{"n_head": 2, "n_kv_head": 2, "head_dim": 64, "norm": "layernorm", "norm_place": "pre", "attn_scale": 0.125, "bias": "all", "tie_embeddings": true, "init_std_qkv": 0.0464, "optimizer": "muon_variant", "lr_mult_o": 2.0, "beta1": 0.95, "lr_head": 0.00814, "doc_mask": true}
Each number is 128 + 24 x the weight over its row's rms, rounded and kept within 0 to 255. Layers, rows and columns count from 0. Numbers have three digits each. The size before them is the row's rms in percent of the matrix's.

# v: layer 8 attention value, 128x128, rms 0.124, rows 98-127, columns 0-127
# o: layer 8 attention output (transposed), 128x128, rms 0.207, rows 98-127, columns 0-127
# up: layer 8 MLP up, 256x128, rms 0.152, rows 0-22, columns 0-127
# down: layer 8 MLP down (transposed), 256x128, rms 0.105, rows 0-21, columns 0-127
v98 093:149113161176161087080085157142128066122134122134150149126119112051098152165145127144116157130130133124115130106138145134143147124152124098124102155135105153104159130113130138163151110082126119137120144129096169099096124118083090138118145171165159136157138121117143134168101151091140122132154138139112128142110127139104118139151120146168161181134115142102129145090113141151085110128132
o98 101:123146110102136152208164128155093171147116144121119086130158112171109149088137126099130129155100131123168105135100125111113134108099151146129142083131145105111110102180146107061085111155142126119139104120103098151163130129140168162132134106094126143122131137134131115102125100164157147158134137141106116101118113135138097135089158098105145095118126131171151128170117133095150134129139
v99 101:126090091136141186125114087149176133085143093138094085148130091114115120155100132114131096112127137122082181144123115114150128132137138163127132158122132110149169145130148166147098115108137159134129162124128112124143115083079122097129144131122085136110153147129142102125169128135113141127126088118171138155121115149176084120122159161167120146157137149142077126162087138131144129138108
o99 101:150140164122109062119105156083107170133077124121145119111124128109131146103089116147125127142128106140171102132127132140080142172158142089120121107119133178093142111144129111102136166148152134119144106096133153145118161163164130154150124140130148102130062129161139110132123102109142105170118145127104108091134132139086159124122118115107184129112150146112120127097192136119109139112151
v100 093:163109126132125076101161072123119139131159110159118116102119129186104121124155109173083095101105124133116142140091105148112143141139110125111108110129144133164080135131145170138107124104106126115101134116160139130101113112154147124126149164152194112136103108078131127151147082121157157138102148122128133135164151122134146113127108097108134168117179137126146152096121129143144080146085
o100 095:144155083130144192150119154114102120096089167109137139147119165084146119108091146117151146162148118139139120112179146121172110130117139124175120146141107123111174129144106117126156110110157122115108094167119155099155136162113110135137106077095097138098155145161111137119110150163101114129162083115095116121116085120102129159151131144132119111136082146137125084131115115116156158120112
v101 104:160082120125132127131139091090157124131107140102121147148154137098128182126098112165150099129125149110148120120113137161111153100155109137109135153125198150152139108113121135174117098155115115089072144122158147095155117124141137087127133145176123132167147086124116113157140151120144149115183102142104119128108090126143079151127087137114130122150154067109104104125149132125123155131135
o101 104:092173144139143121121123197150118132138139119143123135144124094142129099149117148083090160109151096139134165165142124090139124144114107122163112102140091109146117112090121115076130158111133140154141140137105125169133141178122148139136094093090128119105126140152137168129153111143097135140106105108143071156123160120094167097124193107123106152087116160124151139097109109126111134137135
v102 090:159083150109129104137127107101143119144166159106069108148108137163096189145144155180122140128092169132099134179128128152129113122093153122120102118107127149129151085118141124133128118183127115120129113175098103139070132142132155144121137136139106153125144141133158143137127134125100116131117145093144107147158083141129118153132119133100083130074140142152074138117155105129119159149103
o102 093:142173106167125135093128160132115140117100133150197133062135113107155087115117112073167110153167112127162108070116102092103154120121121116118157160132133105113139185150107123129142124090108175144158130100139106130148089126130122111140128136121168139116166117138088150110128099117154133130133118140109110107106161100124161086133128128164157142160142124140155119132101131123144115115112
v103 105:150177156126117094152126130139143136138130162120126138177121163136120165135166076143090093090135141126083100137075177103130095147135110142134140148131132131111113170122149167121150137099119145138094136122125143097133076120097125148149095146117133158175089065138129118094082120127122112146124134135156118143163099120152099148100107108115152120147135149115089125127154154084122125123120
o103 103:108081129106148144126159104146115112123112095105136148102168109132138120118088166096185146165130099144142161114144098141157168105106125137149087128098130104154151099110144055140129127140146114110151131141157148132121154146124143101080148110135114121123176137132138124115119139162140087118098158155100153120098137098078126102144132107140138152135070129173159114139132115172143120126133
v104 088:104105105115150138144110140112152128133114143139199112121080129145100142124154186133101162147135087134111119153143122085094150161123131160158087137100117122132116139110173112135131114106179132152115153082129142124099132170133074130121110128057109104128140135155141143145147151118118098165142126143130134155133113114075147130115159106130123102118143147120114089122097131113085168151116
o104 085:148138132125106085102173130135072128120159132136082132125161156102147115135123122118146118134107159114103113120092085140179110123125107126134130154119138154092151154119089141106085118145089130105164125165131119119151115099113177129141120123202123155138132135108134125139121116111137165135099130133114136066120150137183110130114107101100143164128098130135141172166175163107121111109127
v105 100:167119096089140077136150096131177090140115124146131123122108126090118133142139147182090151131136112101181136127130092109123113157087136122157154155129154086143131096123172126123131107116148144129148152098118165108146061099150143164100141145128172127106174164121100134155119140136094119131138125123135149157172122129134145116098127151079120120129091119115134143129136139099115075134114
o105 101:119152104161115159121132180105112147102144141101124125116133145166137143157127165103142124083141160152120141100118126167152106084161117144131069105143105148135120170141108113118126136095109115114091094144116135149109155178138115081165112121139056158141098104087162112103129129131162138156127112156129113120105133160084109174157152106154139123132150119117107111108135130152111149117108
v106 100:096108081100137144101153140133157130181095140124140160141131132154145139150095098155127094137102112140173127153105145108141086068156138062093086105137116172134110112129135107095135104125161114098155068075111165125135165127112161108130115127113135113135139122154109083124143142146147151131124136148110165118152106131152168116100131122155130155126115159130116119153144131155107126117119
o106 109:156149165125109113170141073113088143118158134170127110090136131115130114109139151114133126093147145095073125124125116134152176167132091172136157151094122070109125114139118161173153118115107145151114170175134096143125160139164136159148126143109116180106132124120143175127110115141091136141131094146117106109129146088104155132154138122104134118124109093102118117154107117098103109108140
v107 108:142127108151087108115136147107112104147123113129127114077170145148135124099130158100115134100113166148146163178106139141161129133122116145122173141117076117121116116116174148134123113169129099144099138119121110133168122109053121117137114150131119058152127110174065161127109120136146141114141162167122104112134114164120141155116125173100134144091123141122116124122150097161120156148146
o107 107:101118166091143134110129118133160146147143163126131133155101146154121124144136097155136160151131078142144082093091081143107160151153187136160096143097159127126111145108094143117132141069136144123128115126141135137122160148193126112139146107154128149103157130097144106152149185112092111137131103123133127137131110078132096148111106088148138135135114112127134136107078163082113112125124
v108 096:121102060173148103098111132131116133160141101113130131095120117134133122087143124157164107137152132124119154114112188144142125181117103111099087128111135169129117135103125126161093126132132134124130101131225171107117130116136108142166135110155141133112114113115170149123156109161150148134087154157122122108096124130102123131084124108144157147107152104133134090087127126148106134112155
o108 091:136119165097122136143138134124120163098130147157132126161139134104139146133111101121089140135120089135152107152111084112164179095120169117163185120119144108119151143113139145104163146112117114144100143126032097108168128118141130149098098127074132143149118137151116105177110134114097096124162113120151121138179110127113132120131138150136112124107093150125135131179139115102126135141084
v109 093:119156167103135152087068135093162125103096110110160118118140120101165149117154111152140101073123206156113117134150157137105090117152103140117141151111157163099138143132120109125106120149127116094126130113122141119135157146131099111104124139085152127124118170151158180140120138168140087119143178141140138106135131082125110135147159120084106146103105129107130122097126113129158158119145
o109 094:101124109148101116139176130144109129117178152164104144168113143136097096140069135101138130171120057105139159140094114108119151189115138145100097093152107129139107105118130133136143138088122151151136112164096133160123083123160152134144101143148143132134151096119131127102147125080119144096121091137118127127174125160149124123098101160158132100121158141133141106156120158117096149114132
v110 088:136107140159137181134125120147117123203101147121128094124158153159112095107160106124095101149082089145139170151158114147121109139136123136148109106160106150120130096127121118112143168109119104117113125148144096167088138119129097127079108134120107105143144169150144109107154133093158137099111124120085100155121134132100143092140164131114165173151154142117154143115115127170099154127090
o110 083:144157120118103117096151162144127132074143117123121146121088121117161134121120174069129111134167159148089075118131129137113141120097125123089141142119174133117123118127147146140110073160127157150140134105126132078178107129150122164183141110140138150115112107134099153168105161123117102134144104119129136134105108129169114174120081109139137102105104126130097166137112144105171109147156
v111 096:111130157181102113127058122121135130134075140095146112168136142140130114145131132135106132147134138157129142143164150154104086123143122156137129129130148162172113114176129108105123134140061094109116137090153099097130131146146125116101114105083087140129128163151125139140112118107114150083138162125109141133135144129184136139122159161102151103130081140119120088094114137144095089142164
o111 095:124149120107132147090162135109129131101162084141084152108139136146129127121135137090114090119097074115101137121120103130130156096109141131082128100130122090111112136118126123146138135128142180143152154133097183133130185133134120164169122163126142122128117112142122137118132134128138116145098067136148135128089129166114115148134094141141116144149171101115146193170158140104173129084091
v112 099:127128131159111129128158110125156153147158139157059121121133133148113153099161096128169100119164128151109102105144092118137175152159067142122120116130127163176143153152150121136118139116110136124110092167106108117127100120105139102146167123095096129126097100141148097151113102076128161066150138115112107130110097140138179123091148132143112138173131133094122157129107146152112143140129
o112 098:137109146125107122120090125162133108113084126119176148110101126094130098134118161160060115183129140117148166170132148123100126098127167134111119148120128143091119082120120141111144126136143129111140132105139181170111155091125137166156113106147119141137111142124064147139119142172124086176076136147146147153103148122115106118155133117110129151091141136168112120144120115089157115111130
v113 095:159156144116088092114118141113097143089138154135103138136128156135166118141110122093159119136113145169115130136153150119106166145135138131153132158110128158103105075130154127120174167099102147145153114131128090120118135099112140114104150126127143137136098153103147103114078086143154165162103075122174128142142123102125112133157149132113108103105046116160103140146140137139103081152119
o113 096:115123118124198145132145099147176077136144167104133119099125109157132142101163125150106163103127123083175129148104132143151104111133142159099151105136128094154118156148067116141126115133136135091107134131131176118096153157125134123131130130107094117140142141153119148150153118106128086099138151104108135076095137148114144103079087135164139138160163125115135098120132087141139150103164
v114 096:177117115129108135077150114172131135175107125107107137101150118111121134133108095150116151116129133145142132117101131067135095150199133165081155162107123090166131083108172139098106186104119147138134129137145139116116136146096094102123126141131122131186143109111105102096144135096127113154145143140141111136111133088137127148136144156112139140131107146136122129137181114104095119079129
o114 104:099148173095173101177118185123133091113148119136090066166124108130162129109128177116163081132111153120099117143117131156134178098118150133186118129118127151140131160145111130115136094114138120139103122139140120144137110085146140127131133126119114119070128131168121132152091110161161110110109122146117158115132127159125129105121109109099160108168119128134086109098088146156141149123126
v115 105:135129129112117122098132135139132143127135140076110125132107064145141105083143149123133147116134109096124100130147111171140111155148131097110116121113120177150129134105103095118130102150126121149134107130148172133129095140066078124093185124125144176143159136122136109105095088123126132107157103111141116117169165114138185126100127119132128125155128183108166130123155105124152094075158
o115 113:112098135140128123120113105149119121098114117159139146157149180111117148179139149134121117125131158128142148123106150081139127107118149141128149152161110081122164099165162158129150146077109144131097135121076107141083152133194147142161068127123148074116086137113098113136121157108132133122106170134139143125097085154103097141153128136133133125116128084117101155136108132111118142169112
v116 106:150142111171172110158138113114094094128100144106082098105140120106121111127093121151139097189138153148129104083084106104139105156133152115135095099075139106132155114148115146153159186134156110112132138143132126129143111146173113125171149106171128144146122155139119123152126127169144126119114131138126115119158115103126149127123151160153136085101078073121099133164098127136131111139157
o116 105:111126138112107142121118136127154178128161119135159126149124107131125131135173137123079166071135100123127120169170112180153123077122095129140193147144108164140092139121117120110108082128087177140164105104107123138129158123115119143082099158083117144125143115141133140124105105114150113143138106116146131165091130148119096098160115116143138134165169155137102097108139128136115135104096
v117 096:153109108134105125164129127147123111132137148095145093157138135185108123117117085140131189125167150144129096124092106125112137084135124119145121101143114103113167167095103103157098149137121130113115178113115109154118126143138122166145120076108142128114112112137136151132091106149129126155127121141148116159085163129093120122169071144134124159116108144128134127201157080141149142116170
o117 091:057146135143145144112109121065159148196122085139125159136139114095157119131140165109117107120094111140131133077111150154129111148127137159139157129111119154139111138152142140111145078114149124151172123114143147085142143082123140110138121127115146155162161093122114117097166131136122146112138159097112121146133110085144118095106171128120118116171108107150135137088138128143135094164094
v118 104:167119110105170119094112133135074115180160151113173114147107077140096115094091090119132100093131141126126138069161115138117154133148109134155111137144117132130136107131101138149107106117101128127111123101122134103171163133140111135138137136130156181093184067146139157150091182137123141164107144124133135112118091169149115120140152121139142103144131142137109137163108141149112123113112
o118 099:125148150155104149165130116132174153121126109171107102114147158129174089136155141104125173182079128132102086135110139132145108125118149169088142120116153112115149122107140134097132180139134119148149141140134153135106123145159139174101092129115098109161086182099136093124138066141129123098153118125118106131132165086102116114083105144152101120140141123111120115106158102133129116134102
v119 096:126141118150103147129118100146159103093167148078155126167129146142116149137111117099130115095132128120137146122129096127192150143099101161167142129085125139112166142162133078107114127112185129139120133091142133160108143110101116132138184115098111118127133129174122163119105107108113122108138089086129153192110132126129114134124188091169143129101101099154109126130121116149113149110126
o119 095:132128153147131084110148158132118153174084101140099127103126092121148113093137121161106139111141102142131109143153107155064139114162167100125138127159129142114112127135124145143143115146099102107133120148136114115132124152119172144158099166145117167148111116097112102135144124121121158141105159173108111072122150111126139103151076185096121098157140181083127141141149136090130100147103
v120 095:102095162126098108136130166165123115138124158120138157128123130160132056111115112161128125111126137112103162166143135137126136110131158102104081086111118144115135126136125151127162108097152150116155129108106072085118110127118160144092066161148104115150089149119145121187089132115140170159132124099126113148157087144103125096161146108145105149169131140145154134134166123136136131123130
o120 089:139151116136172148128161097102097146093079105112114106118142125114144159154153162097125160139142131160129109096108126092136105135150107147142191145117097161136134069134156108135122127160093154127120121139106152140117128131180091118133161115131146160118168136150102173108147125138116123141157064120112140092077133103143147178089115132126150121101124117109110104143112126133125088145142
v121 089:115136137130093173110139100119129116110100148154120104148131152116139113096137107103153130115153132141112094086137135123104105108091161128134112137128129152147137145109098122162170145093172135071101115131123137149156167110152106155140127139166125112153129128160110093107166149077148123162159086181141121162104136148137133109144123162070123116154139112126125161111112089131144200109134
o121 086:120124114138145143147137129146159107154143096130138158140128108137106158140102149155120135121096141150150136126139152161100139137151083114115106132153158136112087124130154144084128109149094138200157137189180103106090124140089138116138104110111146102124097095107155180128098127142121117138130167062129101122136118130121133136118114093164145128080078157106123140131129112114103101172129
v122 099:081156153117130161117113100160170169158130185098172149144140182109131143141144116120117122151134096144123094146129124122116115086146116146152127134136118114070124125128096106138123145145141137101145107145144114120138135141166169073130140093129161151107106097096151147110118119110139095134131119119093126170110138123117082119124170115117162144146113133091133133124172191134138109080108
o122 093:142156106124152102171164155105116096102145101161070183139152076150121121113121151121138120103142162122111159126145152113120122156065142109090085149118149123160135096147124135141132118135111098133131196115132145152136102113078104165131112165131113116152153098165106097120115127153091145099119138135120127128124132131128124135141114129107108109114128123149170122121099098141138109169185
v123 095:097081098102109106147148129120149099101120087124156109114161164103130176127090140143165182108153146106175108136133083119128155151057082161138148128106108119107143162132138148132113146147120136135147134155125161107132126150094094157132122122090117125110096120119109135164123137113118166117147153106137106196162110097154120117132146096106128120120167115150122126148150149112140136102119
o123 094:147148152131135119112088148109134171153145139109104132141127090139125063121162103119119128129128117176105151104115159106117124087224154086137124131137120157136104135126114106114137125086152093110129123129120123167121088113144178100146127136154096145180170129115129112097144136145116113160086117139106140112121156146123100157110138166120134118103112118083130130159109150140157132157111
v124 097:185137162108143113129135077140130133106083114154127154148131133109160183135112118105119155167157136128150076107099131146118172133186172103125115126156151105131106142081163116130118119137127072089115155131130148170107139148106094129119114147133116102124149156150130153132095117126102173137084122145140162136099129122152127089137132095157112116158118098121109143136109103090128147148136
o124 100:080105101148133121125145169104127122159148186109162104108135103112113095130157137139134110092099127130095168139155121112139074108095071175127125128108133161115107113145103111144131114103118190166124102135142127112125109110093201139145152092097121141137110105123124128134150114165134116109175173147128143107151157152100132142120128133130107172114154142146120124124116128173114124122109
v125 089:122139127193127132121105131145149127121087112147121103132114123139133115130120161134138128126157136132122117114148110118131129143141125128115111138073143111150125109095134127144139117142109104155148098161161106104146161138121134162129106138124134153099128071094182146126146120157158157160065161161107113156078103136159151113174114085149132123114148118166202101103112077088144126125114
o125 091:132128122089150119123142125086124123141153129127135151122140146102151127066103111096111161140077127117121107142119125172134165085126129147147155097158141133128103186139127144110153157120093152140075126090115115145115089129119139147129119100151129145123134173163088088101112115146095100074184108102145159153150141123140129153090158151088141132124125134144126156135153133175113109143128
v126 097:133134095161186104101131142129129136146145086110139113107097145112163138067101144125157119147113123135117118127139131131141147182151124161165107142108116099176123128166121098188146144153148163063148118131156092093136069183118131143114129128141117110108114078123123131128107120120126116133166139147101101143098158109156147143091127121107144105110140106112140095139134104105129154143122
o126 092:092113129110086149133130154127119123144133144179146168155165121131111113141142150130090141107143106120121112117136110145146124056111128115134155118121131134131161139076124135097112136116107117192084125126112155176100185081123078116139089114173148136147127178092111101142121131112134149157081138105160131126144108137140117158135115155139091135143123127150127157083142113147102112146128
v127 098:131101137147102103105163160150129115139135119115112145112115131113180119146105135136164142140145077135143146113128145156139104141114122109088131150102159158117122140179158093144114156115155140171161108149109149091105146098119149151072150139196114113110138100180134145113062131106146145103131155113091126132098124160119113110146119128135082145096126137131123114103164137105115159116167
o127 095:140132121136134113162141102150149139132099099154152095103155100136086168128144141129079103090127134102103117116141123106117150105141152146148143129137101138155119115083091143130167122134092134078113099112122103170149105141130137114170136122070147176121142167072109106142153142117124121157107131132184100100146148116124125185099151132158148096142147117157128136161086114154132127143108
up0 098:163146168144123132119134146075139132145117120132122047155142125169121116163165116127081128127101121154128081141106148126113129162123130076103146141141088170138104118130150133151105130130102124102143129135125161101095122115135091147124165113131076121132136175099143112142144127138116128157080118156121138117167121109135131113106147133149146138080109154196146134142146132137126101165085
down0 110:089136114097137137120120089180091131134135173161134151105119157114096163129120150153125123176166104112160117149152124066154123126160166126147148105101149133087101086152111169091138136152135125102113151156127106140136103149059088116071112123128117132103114153156152111143121133132130152087160134129136133154132120132133128162110107096134093108150153108105140119125120140100141125128164
up1 094:127130129134142082136130098159137092108107133144136114110160139131132128077119151136155132124127094147108154133121129139157119174114102112135104122076134108103144099127102124151127110121140121164147149103168151178109101143123144162113148119106130109149126150088098134170158116148175128152180095112136099093180116125148147091110135125164126181093115096140145152099132117158161093114175
down1 093:093131156109134090108118138149134119124125101148118118108130166142122102126108127164149115115127107088147127111161116138110117131108128175169143085128084075153155084161159121123190090159119142143159136143106115118122156155121123118177166103141146112107171087085117149126171139084116152122104140110132083130099150138135159112140112152125162133129151133093123175131124128107161106106116
up2 093:135141110123112112100137129118119133146122101099136118169136144118136086129159191097090138140088178148143131080140081150120132153095190096146093175161172147106127149159126105150115137122142116141086135124108126096120132130087135123168111110154142099140122126079147125124114135143125126113156130104143111117103097118125170131150138130130154139138185178128150115122118154134142074134099
down2 095:096089148147114104098134124129127149154075102100097161123144104121134188088128098095091137100145095145122116108132107179146119138133127157152110103157102126109100123159127137091105119140133109106168154118124087126157115139152151119146152128090135131111103154130145176100155161174172149123128148141137096167104164133144134122101118147142110108143115141140153153158137136154107152091076
up3 096:119109170103118147138143110133102114147155129165092153156149108182117099147122172121109098112101144156106168135149112121117137097110145136140149056128162141115167100120110121134134111128153140136082130118090100143112151072151131110129124140120155138108132128149104136134172126122113127135111153095130160139141074166146140168140153111118117117111107081158114187095099130170138149136140
down3 083:114107161078112140145158124150105139130167151142116094165119160167046154126133094122160112126154111127119118141125116152127167127117084165105114071123114130067145115119165116118098073133127131165163104144121152115168145137094113120140148122121144129096132120112169105145136160134143114149116125126164150138134111143149113155129108105096123155103171084143120122149144109105125125101123
up4 099:122136091120145132119143115138112132113134124121157144131119177123110143094121149140134125138129117127132178113115167170121125138163098118138110087137134044165125118145097166139162101069149114133127151118115142132141107138157124122159123110117104131117113128120173171135097092095129139166127101142152136152100101151146136133098135120158107135102176154131071073148132146115127185090122
down4 096:141129149153135151128154148150094139151146165094107111159113140123114102144154112185106127131122138078114119152155140101130156129096118142135147102112165044151129177110117146119161134139154184107097129144080133144142132089086102099144124133131129127116123116136140141082111087130126135119176176124104161132116132129141120115136116113096158121105155081136124149146114120076130147115148
up5 117:122129125148118183135124159134113101133071181147139135125073148104134108110101098152144114175140087164157114149149131143160176148088147131113131143106095142128108123130098121110137142128119095115121141180106122154114101161095128096144164147128177154123106123118130105152117123107116147135124145082154125176117116135093114169111108139139159146100129120127124105123176080145103126099112
down5 116:150144083145096090108083152101117165121108123171126131104126141099136145147102100156110138137085133130129160150138121138146119082134106092144129081140125130137111140128144133127144097134113153121184141091142142103150153134119082139070161108163151125101095126140130178132135092111173111086139093132087125168140119148121168145121119112139128154152111125170153149168126103144144101145111
up6 105:112140181126150147095155126183105123133131104085166123083113086145120133113085122127129118119108178104159137145148110138140181113101151130109132147112098098130119099132146131102180121138121163107107141098168105136114140110142137130119136134158095104088178118134090110138107121097152089134135120144104167105111169163114122144144136102160148139089123170156136154119119097116156146146111
down6 114:139114100092142147135121108150071140122139167125112158116165122164126133108138169122102128097092139132111183114162176117127176120074122120141179097109161130133138088094095161140085108126143133129146143125148131133109148127103101118107107141114123131137123111104113116129126146117165118115147121156167155118095148133148082067194107125118127127128110131173122152153120141135101104153125
up7 108:131157140097109117126110139131138112126127135091160175092111114141153129124137159143121126090092113135159150126161102137153166094124148106129088134147126104128122176105136154127168115132122152129080166148122163158106103102110159135126130104171123143103119099147088176133128086110118104104099147163154107117084129164114084136135126106107127107161105155128141179152100152067145124126124
down7 109:147120076105121122124122141129125112133144114158170165135110118126135107127082122125090113125125104133170159116129208125119134099134163179140126131061112127108106118118132108111096170099129128136120167125087131123146163110136133124155177185138089149154149123126127131141109108144083119149114121104132103135100157130108111149118124154099125087141132125175143095189104136135117151130122
up8 132:132101121145073115096132146155173148149075161138132134135134148150124123147147119154083163114135151131146082121097170101085096141131127110110143121136142141132154095091116170112155067127122125108143149131154117108172122140149095121146111111141161127139127205117130137165097100130119159115120143113107156135116113155115120113132124170092148098095110150156137098103150113102118094148122
down8 149:130105116114135062180136109135123138185164115135142161100104161111131117097139120141102130126115136140111079141140140102146098118112162180152164141134204094134147106128127123106123123116166120120089148116111146131192145155133128102158091129153131178167122120117124130140118138119111122124104151101137133101128151093131116135142144118132088108091124099101069121150137144125135123104156
up9 108:101140122116164123132118177159143145138121123113166161131098116150132138104115094126123147117141107131170137114112136126123121167145149085132073084126133155192114132157132095120146167080143135137165102104129141108114133181139071161143122126096122128121102092136114101140130133150108136128163121147098147116110148082126135113118143067144120130078163137176140093134137111122084123113134
down9 080:152123160087171155135149158139130134154123136136143066109131114199114104115118113124123129143164130112176103135114110122100112140115149129146147110147143120127105149100147130112127144147117128120184148144125132105092125188141129105184130117135158092117148099108122116134168127100122128086125083098139098124111107138143131114126140112104072141133176132130158142176101125075104105153107
up10 093:130130142073164118112135144096142153116125127134148063134121139116112127179162117122112150163107107135166110128128122122161120102141137105122143161071142100143124138122121154117169108121111127115125132133128132131173111116139128131155121095111140160112128183128147154139120120101129150117146121115058175125128115129152105167192139086139174139158101129105101170124100074131103136109105
down10 106:122137112159127121139164106114136108131105107115149148143149089099136185110147155110128150082133132140136172125136158159110159136129129138095093133127139085109133136120150147170078163124149122126138136132109100123110149131175116140093127097153160152129114092110117141124140103143139097147060113174123129148109154118128088062137114166128097129123174123144123093119104125158087107173133
up11 101:167147115142151144101171124147059116115151132123136115118145089150147133119059134095151138158133128193144144084153120102129143128134109121116141111125107136129100132102115127115076145121130140156097141124127125157133157113125101135152109084107113146129107098141102140112131128152122168141076084150182150105109088157134125166123185146126108152108087145141108117146096112132140148131139
down11 074:144130158096135106163137146138126155093114151121126122093131122128111114181156123154118125087126138101154122168113130124103156103067138121122136141137200101084142126119153155127171141115173152098099142109116145114104126099110084098116145143116149096133153126105181126133105107146121121130085125120153129178133144148164143117148162131100095129136147111120130107159100135081150080143106
up12 092:095098103137197157099140144153157129171124147110133136140125133142115117145145122128185126121130111161151161153150116097136108095123127124133092090146119134142127116093107070132087129110161135133113108156128106120097170127071147132115145105135102148083118138165154133129136110147137104137082152079107116148105099150134134119122169100154123113135120146115141123116151124133095174118193
down12 083:162143136124153153119193127158157109129125121129145099139127171147104132136140099141180123132132131127131145144118121124091116088090122124142122113133143118124156115105154141119134131104186155117112127140093144142124205123101121110131120172146147081107088093119170111142159112127145097150088142087117132141085079165151140127107129100095115132112166119092115163114108109117120115174133
up13 098:126134099122159116143109140087138119139093118119129157152166144094099107169111084144119103162093081141151160114128140110098165126133158160135115123155104129112092139128140157179085132113120078146127150141147188115133114106142105131122135142113119150116133108103165106104114138136099097139105098141152139176160084118178116121122155156150109161118114085115157149105165128110147103106128
down13 105:121122143129162183129109123153147122118137119124131178153129120152110122128144128114115147141135130074117087124105134139150141150169177096117160087080160092102111124115137136104153132154110163084116065120087110136136134138127137130099179108122149118147129124142122142082136118137122136103157156169121137160113103099099108080122097156112118133118130172075106124147138148178136131150149
up14 090:137096154117158123119139122113162114144157144132127106143188117175150137145148106158102155141125100142135134117139123140130102120120090135095139153125103137118116103142054109145132122134082162070143149125154180168134119130102133116126126129182107093138144160104140104132137146070104179147136104162124147145100151096130100110154102099129092103155140143124109121148113130158139124102089
down14 092:136111116164134136164178089115128141111150119171150115106116139119158160144157097109123128137106118084066130113139159118121158135084157129110106147142144081114108129098139153102138120112142116116110129176128117187133155094134090101144112170142137114115191111111145098150126139151161097070108141104111123160136147122139147102079128137099115155131130112158129152128142118163125103108135
up15 108:174150138110115132108092100102159141146098094111166116141156146163116106121165091182087155117100102127126151146138122131150134105117153092099111124103132126093098116095130131145109142098163149147128104094167124135142157179107129144113138144136136147132090096076170155144118130153132152119105185137140122151136141117095161133108124130115087153136132138127149120125116104111182121146072
down15 112:158089130119152137111131132128099127101178060145140152188167168161167097075132118149131124127095155100148123102104139126150120100106098105150109094129136104138082148124105129108140120137123104147174134108158087115086119122167090152146126130135105119127119102107142137166131104120175120165163144131117142113105125125126133121113093102141179115151111161105148120131148154117143140156135
up16 124:061136125097097101096128163143122123136124157152182157119125132180118140101088127145095167131121117147140190152103168127137133146127119133129101177132058163144102132124122129119086113127120071118125153124088148151117157134144152095144157097150102122135119106113128160155105097140130171118115144127117139097153154160125125134147131119113149142121147078117114121092153119126152116131125
down16 125:164141154118116086139157121135115138120128202112135179122143119116147116122135126098147118148126193120133132158112114156127129089164101135121143128123107125133142113124137130121142135093087146132164104097125089088151174162146127145145161135168094140113143078132151159136110116163135133127125114136111085065157100112138103099126144124097143100110124133111137071135121076138097159141123
up17 100:158098134117082123097129126141134130105148107159117113096123119154071109111107147160125125109117136132092119106135172154095128119164112104106117141128165169110121077102140153154140120126097128123091104138170092140141147117122137153102143148142124088128063148130165154125134077134134134091120127128138148071117145155146132176164093151114144147115122174163104116137109143123172136153136
down17 099:125138118074180143180100110138146128123115116146125092147112158127107123141096135114073136138145148104102114107108110185130122103129119130135113122097116141130069180136131140109160122145135117098109165150140112181119119118138117149133148083146153139117135147084120152145150101128158105139107112090111175129133171094078125134142101119130130119141132184112131159167153141146084128131111
up18 104:106136160142131160109052144098144150115135150105122145105124138118165121157130120175131107149120148137146135146102145104138144130108088086094109127092119137176127136100091132181134133105097142144102188143136140121127123147119134057110139130130102145093152152100118105156121136128123151154126172113153088093118088111155088150115137134136127156169103112125123134128132151164147166128111
down18 118:153115132146126102112151137095155184119124112129196147121118141147129131117124166175150143122122098134101152108151169113154113125130145164138113175101127102146102135102099107146146152111130120147129123193134129108148098109121124103141121143130108137094126087155107138129102126125140133086132121086151118122125092119161102151109079129121144107096128137164125061138116101192164100141113
up19 084:112087138101139134124140111120157148145121141153092151161126098168166119152158125127125131145133125116123122108101161103133128118087128160147147113123110109104104185176098101126124125167105129121122165121107150079109082121151099148106148142114135123148150129107126119118148134107145110060174149155122159166109104143176126171140135134095121144111182076091108118162123131133152122140099
down19 086:163117125096146104101110136130173130104146151135127108158122133104111138145108130172091092094150120083157114117147126161112185142086161107163167177120102108112146090099150144151111154128125146135131124152117095107139137112165120125189112151114123140139138134109128097163135127130074131147129108148104133125134146060111118169132118130113123142100127112156138155122131089123098164081111
up20 107:105147098092140094150123103123110140138099108129145135122144140138092148115110131133169099108169114071099135105126167110128147110151132157144137124111213157118097132150080132175144142096173141120106139114111156153137142102099107108129116105118128122162095135155145149144128126103151133123104142111087118130139149131182121138157140154133103125115154115126069122163108191116149125114150
down20 104:119104144083107107117104097158115145105175154125121139160110135119095130110138137120150125193118146114184094156107178147108134083158140122094150142100096113175131125131094153140111117107104163134131124139131146139099139115127121097094146145158147148174092110166127123081127109155098126136131132173124176119136153113091134133109078146131120160124116120166134121121108082108150142119133
up21 094:134125148140128161111135125116106115171096085084142129108119106167125146122128130161119129156122161076137140114074176141131145077115095112149108135133144110160101127104179113128121118096125136147137155083160143121121146142154110150122152105119144108127153153130155107196156143133120094161152092145151111095135121167089115090101125176134147146118134120090167114105129126150103140109113
down21 101:082143095144115124152122156079123099147104101114131097115120116124134140151121111156099118111090101155082108155155126123135134095170118135126092155157147098142132063142137131154133140130124129107121162106130097122175137109153143132137108126106129120111137110155140137160102120122141159140099131133144098157101125115158145075155153109129173168127113131158151153121106218147085126147131
up22 093:095127166141091102115133133101110132124124113150133189171131132123147118162144101129127120150149139110105125151147132177147124108106100116140114212134140157188096101156158139110152135138147122123103116099120165110107109123093130142125128126127100102133116147160135127142127139131119140148092137128073111082099117142081124127103162133157147165093121115082184130147155129128115092107141